From a checkpoint of a small transformer trained on Wikipedia.
Size: width 320, 5 heads of 64, vocabulary 3395, 10.4M parameters.
Training: a variant of SOAP for these matrices, 2860 steps.
Each number is 128 + 24 x the weight over the matrix's rms, rounded and kept within 0 to 255. Layers, rows and columns count from 0.

# layer 4 attention query, 320x320, rms 0.129, rows 44-53, columns 160-319
[[124 149 111 115 145 116 124  98 125  97 109 118  77 162 117 115 111 106 132 115 160 124 161 140  77 107 167 116 154 153  85 112 117 111 158 115  96  87 115 122 137  93 141 104 103 111 135 102 123 164 135 116  93 131 131 144 133 136 115 129 137 125 160 118 118 100 120 151 112 108 126 101 170 155 109 102 125 152 156 132 124 110 143 106 154  66 110 117 120 115 127 137 114 103 125 105 153 117 111 124 116 104 153 113 145 135 102 123 108 139 116 133 134 125 165 105  96 128 140 157 115 142 145 130 111 141 104 164 135 161 143 136 125 162 126  95 106  85 154 141 127 122 136 126 132 130 159 149 202 127 142 173 152 159 134 117 130 107 161 151]
 [136 104  89 122 102 157 116 135 135 148 125 141 120 126 138 142 108 119  94 125 121 145 151 147 102 119 140 124  82 125 147 153 130 144 136  97 114 144 110 104 119 118 135 125 106 166 104  92 144 113 117 132 146 134 113  90 144  92 165 184 113 127 142 146 152 133 113 109 158 106  77 111 156 121 124 157 133 162 151 104 120 111 129  62 135 150  92 148 140 123 119 157 172 134 128 128 106 113 128 116 127 172 152  87 162 120 138 129 135 116 138 126 124 141 104 128 130 152 138 117 172 148 154 160 155 125 113  91 149 160 134 100 156 125 121 122 136 123 166 133 143 149 129 134 123 123 143 145 123 117 122 104 138 135 135 171 111 160 121 116]
 [110 103  81 172  99 153 135 125 110 126 111 144 109 114 131 155 151 152 116 151 127 155  94 106 145 149  99 151 118 110 121 142 114 141 141 118 104 148 101 127 110 133 141 112 127 122  98 158 137 127 115 111 154 138 119 121 124 131 121 115 133  84 133 162 109 107 150 120 122 144  99 124 116 151 115 129 149 127 103 129 144 154 116 106 123 151 157 126 159  96 139 115 127  97 145  95 121 137 135 114  95 149 109 106 145  91 141 117 106 140 119 118  69  98 141 158 109 106 113 145 129 146 137  99 149 136 145 100 107 116 149 128 161 165 129 110 142 117 120 115 165 145 159 140 117 143  99 106 129 177 132 124 108 147 103 117 160 126 103 146]
 [114 167 139 142 135 118 119 117 167 115 104 101  96 117 123 158 122  92  94 122 109 108 106 135  99 112 125 181 139 163 130 142 101 133 138 136 140 123 132 134 124 136 107 115 125 121 119 139  88 135 153 120 137 161 135 124 151  68 132 152 122 121 120 119 148 113 100 131 177 131 136 156 152 122 116 114 143 138 173 160 123 139 123 149 158 150 152 127 120 135 143 110 145 112 147 111  94 119 155 151 115 102  88 115 101 140 120 135  93 165 129 130 128 168 154 185 142  90 107 127 124 131 203 121 120 134 101 110 101 140 123 130 167 165 122 110 126 100 148 169  95 139 156 118 102 105 107 115 101 142 111 126 125 140 134 108 119 125 114 102]
 [142 128 137 116 130 144 113 150 120  99 121 144 132 132 147 136 104 153 152 139 122 125 118 146  89 115 145 138 113 102  84 152 125 154 138 152 143 137 124 141 160 153 144 144 137 154 119 152 136 105 114 127 115 131 110 162 146 129 135 115 147 175 155 117 108 121 123 135 103 111 115 159 136 123 126 114 118 117 152 119  91 120 110 111 132 108 141 127 163 138 135 128 109 134 153 129 122 106 112  94 131 180 147 149  94 131 172 128  87 169 148 156  81 101 115 118 121 134 110 101  97 105 106 110  85  97  97 124 114  71 110 102 129 148 155 115 158 141 144 149 119 111 121 134 119 119 117 149 137 164 183  77 106 160 145 131 111  96 140  98]
 [135 146 149 107 142 177 117 140  86 111  97 173 151 106 149 163 164 157 137  95 151 109  99 132 148 101 134 146 116 123 139 155 142 156  96 137 113 142 108 136 156  99 121 151 132 138 118  90 165 132 116 141 122  89 150 120 143 129 163  74 138 123 149 126 148 149 148 154 123 130 106 130 125 125 118  94 141 121 137 163 146 115 136 122 115 131 121 107 100 100 131 117 108 139 135  96 101 106 111 142 164 119 146 142  84 125 121 116 134 127 106 133 131 105 139 120 120  86 123 135 111 156 144 155 127 151 127 164 111 149 109 152 140 119 123 122 112 101 137 125  84 167 112 100 100 119 157 153 201 141 129 159 141 155 122 100  97  79 131 171]
 [177 101 147 118 128  99 163 131 131 123 125 116 108 164 153  97 125 144 151 161 139 127 117 154  98 115 151 138 130 105 130 147 137 130 110 126 128  78 149 185 114 133  89 148 146 116 130 112 118 147 129 137 116 153 140  97 107 123 168 109 108 136 107  78 139 146 131 147 153 143 118 180 131 126 130 133 126 127 167 151 123 102 136 128 107 153 132 167 146  82 118 108 165 123  95 141 160 123  88 167 142 117 136 132 112 128  87 126 130 119 137 160 116 111 122 105 135 108 123 120 104 118 110 167 144 141 119 143  91  98 103 164 153  96 176 110 142 150 135 136 111 138 160 151 138 115 108  79 131 110 164 111 130 155 130 136 113 144 127 105]
 [132  84 145 133 113 174  95 114 122 138 116 120 135 164 164  91 103 127 120 173 116 115 105  89 133  87 112  98 113 130 123 148 125 123 142 138 159 115 131 107 145 101  91 137 160 106 100 125 112 147 114 113 145 132 123 178 139 126  97 118 100 132 118  93 159 131 149 112 130  98 139 108 104 124 110 123 172 118  86 108 122 143 132 136 124 157 132 119 168 141 132  83 124 159 131  92 155 177 134  97 133  89 108  94 184 126 126 140 161 152 134 117  96 167  85 141 108 110 132  96 105 141 118 145  85 111 132 140 139 140  65 123 134 144 118 138  96 107 141 152 132 141 143 146 124 142  97 139 124 131  92 145 132 131 129  99 128 107 137 120]
 [133  79 103 133 147 131 121  99 140 109 166  99 119 151 157  88 109 140 148 125 124 111 132 143 138 105 124 132 118 146  87 144 143 115 122 142 139 153  65  87 153 110 175 147 129 161 103 105 119 136 148 120 116 105 160 135 131 129 117 149 130  79  87 117 125 137 147 124 112 173 161  96 133 113 113 148 107 151 169 133 109 151 108 131 106 135 121 153  90 136  94 153 118 161 137 132 150 106 135 128 115 154 114  75  91 128  96 129  96 127 125 169 114 134 177 116 157 105 139 105 153 129 116 143 103 140 124 121 146 112 103 178 131 138  97 129 119 131 135 116 109 105 123 139 113 136 118 181 132 103 159 123 120 162 126 134 140 168 103 140]
 [153  89 148 162 159  84 105 180 159 141 101 123 114 154 182 139 118 128 159 143 143 178 165 111  88 133 133 144 154 134 174  98 102 128 127 146 125 121 134 152 100 156 125 104 127  87 113 152 138 132 124 111 121 130 135 110 145 116 135 118 137 138 145 113 137 187  99 134 125 149 128 139 111 119 117 122 121 133 144 144 127 117  98 132 150 134 126 139 147 183 164 129 135 149  97 162 138 140 152 122 104 132 121  95 108 109 166 175 116 114 123 121 150 166 132 148 113 125 146 119 138 132  80 121 114 151 124 103 144 129 121 102  97 131 124 107 109 128 101 132 152 133 107 134 161 108 116 127 119 108 172 129  96 157 109 130 115 167 150 139]]
# layer 4 attention key, 320x320, rms 0.124, rows 44-53, columns 160-319
[[165 149  69  99 175 154 113 134 124 135  92 144 101 147 128 131 115 180 152 120 123 148 110 153 126 161  93 119 135 142 112 125 110  78 136 102 161  95 111 144 147 106 145  74 129 120 134  98 111 156 136 126 125 129 119  93 139 118 112 135 109 125 103 137 160 152  82 145 123 162 107 124  85 142 121 147 100 147  63 166 134 116 147 141 131  68 156 119 127 119 145 125  85 125 105 141  96 149 111 132 121 126 136 110 160 123 126  95  99 141 143 133 123 116 142 124 145 119 139 146 142 149 142 103 146 135 155 145  84 136 128 130 118 126 133 108 115 103 141 138 127 151 181 127 111 129 146 140 150  99  98 116 171 150 121 123 109  81  80  94]
 [ 82 119 119 150  99 132  97 111 106  99 116 115 150 141 127 134 133 112 110  93 116 132 136 178 143  82 179 136  91 127 109 117 123 117 149 111 158 152 137 116 108 115 125 123 123 154 130 150 170 116 120 186 135 142 147 127 100 105 154  92 116 108 149 141 114 124  96 136 111 120 115 154 155 124 121 161 108 112 150 119 143 144 140 117 123 166 126 165 150 113 138 106 121 147 134 110 128  98 137 114 153 145 119  62 193 108 124 142 106 101 159 158 169 147  94 125  83 102 147 138 145 143 136 111 155 157 115 126 105 149 114 133 126 117 115 115 121 132 123 139  87 135 133 114 121 139 158 134 143  96 127 130 147 138 138 130  91 130 121 136]
 [156 128 131 151 129 170 134 115 133 113  96 149  79 157 116 154 103 119 135  99 127 129 120 120 146 139 150 151 161  90 138 105 130 127 162 161 155 116  93 104 127 118 141  99 142 164 142 101 113 150 148 136 115 124 116 153 110 105  85 138 152 104 149 156 115 150 132 168 150 130 159 138 139 156 196 119 151 143 132 107 121  81 141 123 161 150 112 165 147 136 141 135 142 120 156 157 151 114 143 111 107 159 106 143 155 117 101 130  65 119  83 143  77 146 118 145 144 100 151 185 115 135 170 122 101  84 136 123 124 129 139 124 125 118 139 116 133  94 109 163 159  97 100 123 138 115  94 137 156 145 120 144 142 142 130 122 166 131 182 129]
 [129 146 130 120  99 115 162 137 163 127 112 120 112 143 157 156 131  97 135 126 102 141  99 118 108 136 124 120 132 135  98 113 142 114 137 120 147 108  66 112 123 134 158 109 133 143  94  97 144 138 136 121 125 132 135 129 109  91 142 112 106  99 118 139 139 124 128  89 140  98 151 142 155 139 100 126 139  95 126 147 112 166 100 135 157 147 120 172  92 116 152 160 150 101 147 142 106  79 114 151 101 110 142 118 102 138 153 128 131 143 125 105 164 136 115  98 129 119 116 159 164 157 146 141 140 134 115 121 191 105 139 110 119 128 178 110 104 130 196 118 142 132  86 151  85 115 104 145 110 118 109 153 144 127 151 121 171 117  86 154]
 [139 106 149 115 128 104 144 131 103 102 108  88 129 126 130 106 111 174 114  88 121 109 124 171 125 131 112 121 108  91  93 152  99 131 128 123 146 106 125 106 106 121 111 143 142 122  91 110 137 151 139 133 130 117 131 112 141 135 102 110 123 119 160 112 115  95 181 109 129 138 114 109 139 174 141 114 134 113 127 139 144  97 168 124 112 139 142  96 117 116  94 144 135 123 179 166 166 144 129 128  87 155 185 140 152 129 143 174 129 120 168 122 134 117 146 139 143 185 124 125 146 120  91 133 133 126  79 150 110 111 114 107 144 102 148 117 161 125 130 123 129 122 142 113  20  88 134 134 109  97 133 117 102 136  99 151 132 144 128 104]
 [158 136 135 139 150  89 101 109 155 116  87 140 192 134 109 116 178 106 129 131 106 137 116 120 154 110 112 141 129 100 136 164 131 146  60 124 132 128 134 157 144 114 139 124 185 149 142 174 149 127 171 116 156 186 149 124 147 163 120  97 109 124 128 140 134 107 127 119 103 183 120 141 127 129  93  88  79 102 118 118 157  95 112  90  97 116 136 125 109 105 137  90 150 120 124 116 170 100 125 148 130 177  98 134 194 111 143  90  88 119 134 123 143 136 152 124  97 102 117  93 133 133 134  94 109  82 122 140 139 143 122 154 129 129 149  90 134 108 114 123 138 154 120 148 165 113 146 130  90 140 133 151 119 121 158 158 122 146 146 126]
 [180  85 143 139 114 106 190 125  97 117 118  96 106  69 128 106 127 145 148 128 117 148 155 122 121  97 137 121 143 133 108  85 130 120 147 156 172  80 104 157 137 126 152 168 142 146 104 132 117 122 139 142 115 110 124  75  88 104 134 115 150 123 153 131 159 151  90 155 117 150  78 132  87 155 152 132  95 131 128 133 141 147 158 153 147 149 134 109 149 149 151 130 110  86 129  94 128 150  97 161 109 159 108 160 125 130 120 116  97 119 138  94 118 119 161 104 120 135  99  97 127 141 107 108 113  84  97  91 126 148 142 138 137 122 161 139 156 132 130 126 116 108 128 116 160 125 169 145 182  98 111 137 170 171 113 120 141  92 158 105]
 [169 141 165 154  78 137  94 170 117 126 117 145 160 121 148 152 142 132 177 147 120 110  47 168 118 159 149 163  95 133 128 121 139  85 116 142 131 103 130 136 170 118 130 154 147 164 146 120 140 143 110 127 131 123 118 143 149 124 120 148  73 154 165 142 152 151 149 138 128 130 152 123  81 108 177 123 170 107 151 120 166 102 152 156 102 136 131 131 141  64 162 139 136 159 130  83  64 120 141 102 120 116 127 100  99 139 123 122 112 186 132  71 132 117 138 122 134 133 132 150 140 174 147 142  95 111  92 148  94 112 131 138 108 126 147 129 137 126 138 148 113 104 130 143  97 116 106 116 159 110 134 128 141 119 150 138 125 125 167 126]
 [ 99 119 133 109 125 121 143  89 148 131 143 153 116 147 176 132 132 104 134  89 166  99 127 132 142 130 121 112 134  97 112 105 143  80 151 109 131 105 138 142 140  92 125  96 149 102  86 128 155 120 171 119 149 118 141 164 111 129 152 129 132 115 151 162  92 101 117 144 133 145 144 125 136 161 110 112 127 104  79 144 176 133 147 134 147 104 104 146 156 148 122 117 162 132 144 126  81 149 130 167 117 115 124 127 173 131  88 126 160 154  95  89 120 186 143 109  74 144 145 142 111  83 198 139 116 132 124 151 157 115 120 180 152 121 111 154 143 123 105 109 101 110 168 140 117 166 126 110  95 118 107  99 108 146 106 114 119 164 142 111]
 [139 127 152 125 145  93 123 119 132 145 129 160 105 156 163 115 133  83 163 133 134 174 120 135 129 114  75 171 162 119 111 111  78 146  94 162  96 118 181 156  92 147 133 104 148 131 158  97 112 158 146 137  83 104 133  94 119 111 147 137 159 118 126 119 146 159 146 111 117 115 125 144 123 119 124 148 127 154 122  91 163 162 146 128 137 124 141 146  72 150 133 137  67 131 121 160  96 161 109 145 131 114 122 134 117 138 131 156 147  98  89 140  79 128 133 142 118 103 107 102 108 126 111 109 110 165 134  98 124 148 136 110 129 128 104 143  88 135 163 143  88 102 112 123 102 119 129 104 132 108 153 128 118 145 115 104 136 135 127 120]]